Each number is 128 + 32 x the weight over the matrix's rms, rounded and kept within 0 to 255. Layers, rows and columns count from 0. Numbers have three digits each.

# gate: layer 6 MLP gate, 448x128, rms 0.0671, rows 242-258, columns 0-127
# up: layer 6 MLP up, 448x128, rms 0.0682, rows 242-257, columns 0-127
# down: layer 6 MLP down (transposed), 448x128, rms 0.0631, rows 242-257, columns 0-127
gate242:159129123115123115154125111115201127118114110145142081138135107132149166136108088128110123171137134151158164086070155115150190142173116045130092122151136149097125099102126131121126104120134148135160113112115142108132152135147157174151083148109197130107155136110168099140117150136173164136068180139152146126141125074207180142175055061099150154149147130144149055118143106138122136143111
up242:178117123093129123098144147105156104171078167140144191090136101109120139187166145096120147148147100173131107105136137114148128148069123136079104124081145101200128160179148147097118114120133136172099119102186151135137149127125087169193096130060162127090121102066130113103140110163075142146127094125155183130161073142123110125170148147133146072147138188168131105146095106152081145133117
down242:112125207134145090071149108078152136159080133104132092185099164164128143166111149160123143195173125110123133118101127099121138083159112077127145114174077139110166114069101078109147142113135116147136146135071120123129113145115172121098162133183196151095126096130133099151150121123127155150106125085109143144146194102128148144118154100160144132136167106132091097066125097149167145101102
gate243:190150142099141154130118118123124122123117140121128110128137122145126116112144145133169091154155136181187166166171123121118124132155123152169138112099130143129117084106115090161122073117163123145122152115144140144150165078134086115170109128147104119126151147135177151078088080122116142124118107100118112118180159106085099190100168184141091148095082109166157128129075105084186164108066
up243:171137142154136139130114158127118111111129138117097147116139152099133184108165201103143123134167102106149115156161116143137157152167147087155136121149131170153150058106177080131110141102148184108129150125153155158167138095107095169124115144103136111134104137096146130136081113138100165100094124120104097079110113117113125122114121100137125110193132109104150127120117094103153140159108
down243:134143170093117121120081181117099138127140121102151102083136139131169182127136129138116099096119110111139114164123130125129173043218091124113157167138134214109173054131126101098139162146129110109108157107104094165145132125097123129123093126114111127148140165106169160158123106151153136082124162105132151152115124135087127169120106158102142162103120130143118059095105115097173149123140
gate244:130176173159126046141231120108127080120040108076047134138155142197140113092118119138099084129116200093069092076120163118085139094157140145173132107085113099137139145115146152123173109155087141151159169106135118130157145177115085089083139131076127124130153225070133089100139126144135165132149097182135134101086122219207135119141135116158100140131161151095125097160096170174179120069137
up244:057161165183102113130136069129126160058140151129055147150141189208132167140100136146127127158105207076106190055155119145100122071064110173145109106156146122144136198091179147096115152148090160075098171132056067083113108066131098141087103157104089072106163137091135160118108140177095174168167219140080100169088163122160144107127093152119139126143108137113179102134129136137160086148146
down244:133085133139099101152116226146108178142119085121096130129115120115120103109137103095173110023105147158167153121102096106194165195101125110067099135092087039098130096118188161145105198093127138105126133160159152163150112143122157183136112069187116157148125106122049050146069135120107112111119142174102123127161130198171144121184066155161125165119097061115128126162172132190198149122056
gate245:156119130098132162056106088135130134132179116115127062166185112136172169155158140150133105082123150133156149160173124181077111131059174137106133168084116169103144106155162101157081145131148170084147155085150118128117058126138119141165151127115152102165119132123133108105161127120060121159115136116107158126137164134105115065123125085082121177118161135204122132141099110156105148124114
up245:140109155105139124107175083091091160155109077040094161121082138124139131104172148090135108132145139105187171136108185092135160087137141073150170145163138115111137131154169154125162149112159133126126161150106161084125070139114139148172176114108104119087144140119123093081111145060108197136086141175110170158131171140111124108089123128077078147106160118145145081088110080147144118166131
down245:153190136174162152113091166129072134163083152144099120149130176163184112165088131115078099137109151119104075046127168150133090087123143205084091134144159159147112114102168110079141129061174106095128147157186104155150133105105098135149102120130180115119081139086175110117134098169161098163122148058162116166129104121131132130151172093117154134095145173103124101130143116111104094135117
gate246:121092163155169115165056186146112133151147098166084093135093114118129143119139095142121114134210081050159129130071124173110173103124125118193150151166075065172094052088171136120130148083117076177188139132109054255165148096090130149178153135144163148057071110138163137139126106103131095148131131154098087110152105165136115074136103125093150134071107104128188205126117121127122190092098
up246:147091129203169140119118157118135171098141168139144098137068173128191101074161114130084061106150130124125101138133164163146115092109141070176113197126132102135142177111101137140134088146109073155062062199174115085157131106138135194064113180147151119156106079086080065125188149120196159111123151138089122140105171192089103107114090139138115092081164080120199169152181112109203147112108
down246:167099161041149054130164127181111163122069169051193191130124118124066129108094146197154168212161164119169130152101036130109139184150163119200115182103146121075148122125216096128143073138052056127128164108094100111149078111135128185101145066185167185085100130154082103105116083132126120111071127077159115118183109099121126137114113110122145169124177127138155176141106125090139110081167
gate247:191073151086163092129138100107110167057147100080079158115132061113147107135122137142151124079130172154119132154066171139061155162143114144104106150127110100134156132144142098152123125156135099163161156099103179158127131121143088114112144129134120112141096109124099183179145126141152126101120166131117109141143105103153143096093096104164152133107138155133166124127109128154177106099136
up247:137081139200159112093124126137097143116122174086097088093149131158166145129142135114130089088107169170099145116110106174104181130094097149086088178110095126133153159138094133076088113137114200128159145132122146148154160120138131108140128125139122109147108132076089147138112130107134124131164155159113106149165082114173128124142117119202099121136162188077138151109141161120148135107139
down247:135151125112132135166125084113116125108124122156088148144122160139098114116070112072067141110128160152163127136161142120125176114119217119158104184150111102085109187086108143186126169175120147127128106121132120111123158131098177182120115105130137148165188123083099130083105158118145149159117079113128172108075174122119111109159146154073104076114119082133113140110127144141094167130101
gate248:074142130096099165086133152117095166120090120151141152131113128131127123169097136144161149122145156125149129088187156137098078173184141108143124125142128119147105161121183086099065120113079192057132136123180131137144189106110195145169146074130093078130106130181109091101145139115131130070104105151126122107139180163171118103119138142119144144118122107095107119128149138134190125167090
up248:153106131151128119114180114120183111068152095118126095139101126127125147127096144176104143127080098156119136134123122081127179111122163149107174125107153121136141134106100159169118139160181120131153123146076128072119117123088133115086120133138091125123120135142123141101138151150132129160133128136156158107110155125130152110097114148033103120140181135191119123139107127150117134108202
down248:174167116141141197131128115136122174126146098135146125085145143148100111135114128072096123168158104159129097159148169155106145118101097134188080085159142161130127111118167148108138130139126104148172120121142115130141161145108102142129064196084089066160091144131134077148077118102200114091104125116088128125091128135098163142093125142115127114143139113150101132091177146149110154159117
gate249:178177159091167146114157157231042151080126087133163168093119180148129154098123119133094142158123102128151098087105221148105069118097140165141103155144100100144107098153164113187134154176133108172159105118139091131071133123104088140118179113078123072104129116158136104065140145091146107121113172148197115111123081133119156181137107136146074115135121136130046115101153197154118118131180
up249:085108089153088146108161175133180121152122124126138116204078153169104126113114144143144134115084070143129126154196076104171200114140153184111154095068168096095107216137107105127081149119186123035123168137138101142105106165139153100149153166112138140103146138134174160160137175135102098137143165126138107095169135171119118129173101134100162160132075103139100049145056132109135119049129
down249:112109075123125108107157175154100107096160131144063160155177100144139082132078092072087052125104119133059134102080239091144122134129136130224081157133188105112100127107191143156123150112119166158156110215101164105182129124120140093145094092120119170144119123076123065084145111155048132139148122166098120130131105136188117162183177166126106084153093102186098163148147152160119082163152
gate250:112115117160066107097144123100105094121059080078118112122142063112126123119100137132157107146163099134158156191202133165108139086168093041154133108140142123128126172096103135168139140139168177128103124169113175141149180045129106118131115086138134118174168094114148097213099135093117171107185146099074166126126123140118185169051190177222106092099170142179092144103109096127167037055128
up250:097111124147117113201083140101124141147099125145151102147111140122147164155159125158184191094086102189089077094114222105095105113107234151090095095175138115083193162100177127164137154119114084118121131121133158154148105119168104119162152142200109090093110153179058164104068176113148143123079166130120110096114063101093109095148123104132119175109114150106175096101187196112105107114105
down250:127084172154137053168188124153158086163107136108106159092111096112175127060166135118163116188135062097131184201092129136129101147164146121095104070146135119175138141105088220143096120153190126100073092129066130127132131056127137116113126100154105149142136102134153160148127053140141198058179100124131122138158090142142146110172165140177104067104132182121106153157091115062155113109112
gate251:115136130133146134139131129112136130126116125133112133103146144129139146125139127117144122161123119137132132145150124124146131094103107137128103127118105146161163123142120151110139120114145119115154107092129115122148118133119107134152115103145107138131145110149147145138139158146128130144116141138091111117136141123142130115132121131106121135112159111102113112109125134118122121129141
up251:136133134149128127143129125138125122136140130152134136109157143134128102130145105118119111147120140142135129121076146134132136138125117122122135118097101129123136124141126149124132148134126141130143135110134151132111125118115119115158115094119122100131120133105129136120120166133156140139117133130128119113154129131107145146127117109126163138130140113107088132160145131108132148117107
down251:144095124123132160135115111126114117130148117136134146135127138138156122142121114105145112105140120117156136127128132119125122093121107138113141141121136098137127119122139122112131123121115140120118112115118115139118112115145140136139167137124137128108122158142143145132132096126129132132126132130133137117120137163110139092118118118138127133138144118152142126116125126148113106141156
gate252:125100159050076141141167058096158118181146107174138149176180116118154148132132111159166225130148166165065167129085116140123151194122133166094131117131081125174091139095141083126103097103114128113160116082190102135126194128208164132142060124149000054125098166157048093160123123136094066114169158118186103112141159101134159073129115062127137111114112104182095156112076146158138103129164
up252:172144139007124116120112160101134143090157139157064144095079117134102088128111184159108144114093122127100102168044157207104156105097092146130143119077123129085106105117092059104076082162103161172096184153174084216135143119178127114144128173122137099082142116208217113156138103138113111192148135177108189102105140130076168089128098106160150134122079157225130207140183098120131066096079
down252:043123123136091188128083132153133108175132127099207163074119174108154122095181112159185137126138100140116135075059094172203146139144116116116115126109082181152087129127197158164063104177127139117133103155075087156123091127138115140183109125114163131084183141112173095136140157138078092062133089064153110192159061194145183079161113052170183085120100118119125128140094179108098089164125
gate253:145147135150138064089120114148156104124128078150142143149126129086114129099141103161126057158091170141137196115107136095119110169148089099196112087104069142181143103095134080120148157154156121098175130164182142107154103102118170176161064097137080154158164159148099129152119078136093166077139153062152121087100080146125083121147119126054135109162145090179067143174127129103121150164122
up253:158170125128143081139142098159120148118185076116150080177102208186127172097092117148190084150093120099119176147168099119138050065086144180085198066106163143070107143139130178095094201110129106151160133108121110064122101110150139116114126142094129132125114106147096134160123111149180155096132144141148177188056167142124131170125113109100142137115136091144120092136168146075216129087147
down253:094091149097098151139152086083138125124133125125137215115131068094140083148088077069133116168095105153126053159121096060121140090110114139142126156159183126171145121143082087125126076040114132147163131125157177094153115031128111162132126109137148168133131175178142128132106112106174142161090102147148152167077182161155097134160184117136128109084145139141144178167190140182142098141077
gate254:181135203111160065066111121033091125158116140142065181179112136152066145171125141129149082078154159159161092123104193141149018132106078112160145154101115134127210101066194099152122093112121106143125127172094130088140088047103134102133155212149074123181120076156148153097190120154163105144161162151142126094135171110137149074130118120150118127132099110087134100158190157145108099110115
up254:094122130153127204129199117139191109145141171127137168209187145097156106128163135187110174144106059106108065159126088129128102084101208133173116124104122124122074097149057091103093137110164185078113112146159129169080094142113094152127131124097127148101148109120144109129137161122049102158133184153126083103126095103111160140124210109111119123145058118180115163118090168057103134148091
down254:198139145121170126082107191058139130142178173158086155126118093120100136191208172181112108086143115080121145091131138132161148094125128124120115119171165064139181158101194074132112120119028074127115131141107220121126119120077134138053154153067102158138158073130200122051195126162153176137157123146095168145123138138104118155059103161118098125119094103095120137128147088178084159109085
gate255:146130154122165105115152152110140133135121094135140118145105144136121134139134172123136135128124145124128125136146131109153115127135123161105136149070106110147134131125127098097118121169091136121150156124149086131134130127119141117170136134160123134123108133150146122145121113114137153094149149142143120135113143109134091117112140129103085119150160121096139154138162107158114121130127
up255:088124115121088121125067076116111137128129141122120115101131124129127110141135108159105119102127134127156101150124136140115128147175137108152129163171152103128131143133120137150140113107143133124123094125124144122118148127154128115107137105102144117114170096132111122096106139151120141128132108112141138139128136142146160108148116111169136162107141134135145100122131136100132121116146
down255:106149147143112153146089117152105123144125134151122111121087148146087153132149113146134090139117148107136124133136116098142119093112121130115103163099127129136132121121135098131120130155189148121134145135144130142123136099175110105115127153086145120143126133135150146151136124129091111141138101118113127117140118130127130104139131149141117107134106145134122109109140133141112130088165
gate256:151161157146158124122068096033113106165150189119153175086128167171130154187092110160169088115125070103158175115056153062128155119096108167151123114141093153124201062123082146104132131160125144070142106091101147067151203118051141110111167136129092123199064165114116133144093174104164098134084103169150172153138176194072207182074150094122083170074125208140081114179137149117090103069100
up256:130092118079097126142114153114075146145173194056178133148169156115083120091153222120160177154122185160139104173127096101173109209098148145108117119077114155139115103086122159160136079172069110089087179141127066042086120099203149077107120168182142137124145208157124124110125113083110107165135093103086178114111102224156186115095207092127090073188120081118179157093127215149135129120083
down256:097167136131143094116165172115127122100051077191175148102188156144069129120105084116129194127094162157093175108167121177113118123028128144206144141122171125073144170096161122102123182119081101156136102119140137121131059113159096094100068113072063139220131156131124080127167152130079119115184114172146122122177123144183052133227181113135117144122109130108090091089134108161119204081115
gate257:077138078152139106113127076114173094098122117152130131150106150103137169115122138164126187122117153136121114130100110131089159096138052116154135152136101127091128157105161122129105111109129123165109109160104125191095123187169137120147145119133060156101171155136083072079158172148111133159109108076116113123156127114146088136149147147145140105144137074228153167133087135166093107131199
up257:165116155143170061132086140157132101153175129183127144122110153150076129123144141086117134168147083150124151133150187106118111168192193107143196088112160126099184139085144125124096137059133154081138135101096110089108166113108172102110154130137162095125117106130136171132104126110141113090095133102078072152095083122100220179131114148121098164159137064127179128171101106123110096142098
down257:132088134081138114110075135209091133105161185150067118081184126149107091140146157086168151084126102116182142085153134151097087139134174163133170075076130152105059189145105121151095112173115135144088165116133154082115112077125145129157091205129102236107132136115177138134114107144135116137130124115148136144152122104135107131107163060137101149124066105136187142128074140186136150071111
gate258:098158085080199084055173173145173138085127118135110126132142148071152176142177103104135183161120107129080133157089096200201081147152130100138124098093155118111128198139145088117083157148121109155105141101134151186086096098180104140154081093155104143115121121150130117070128081178130113135141175126164077142157108183101156131121106161131199125145066082138139165078166091118132141099133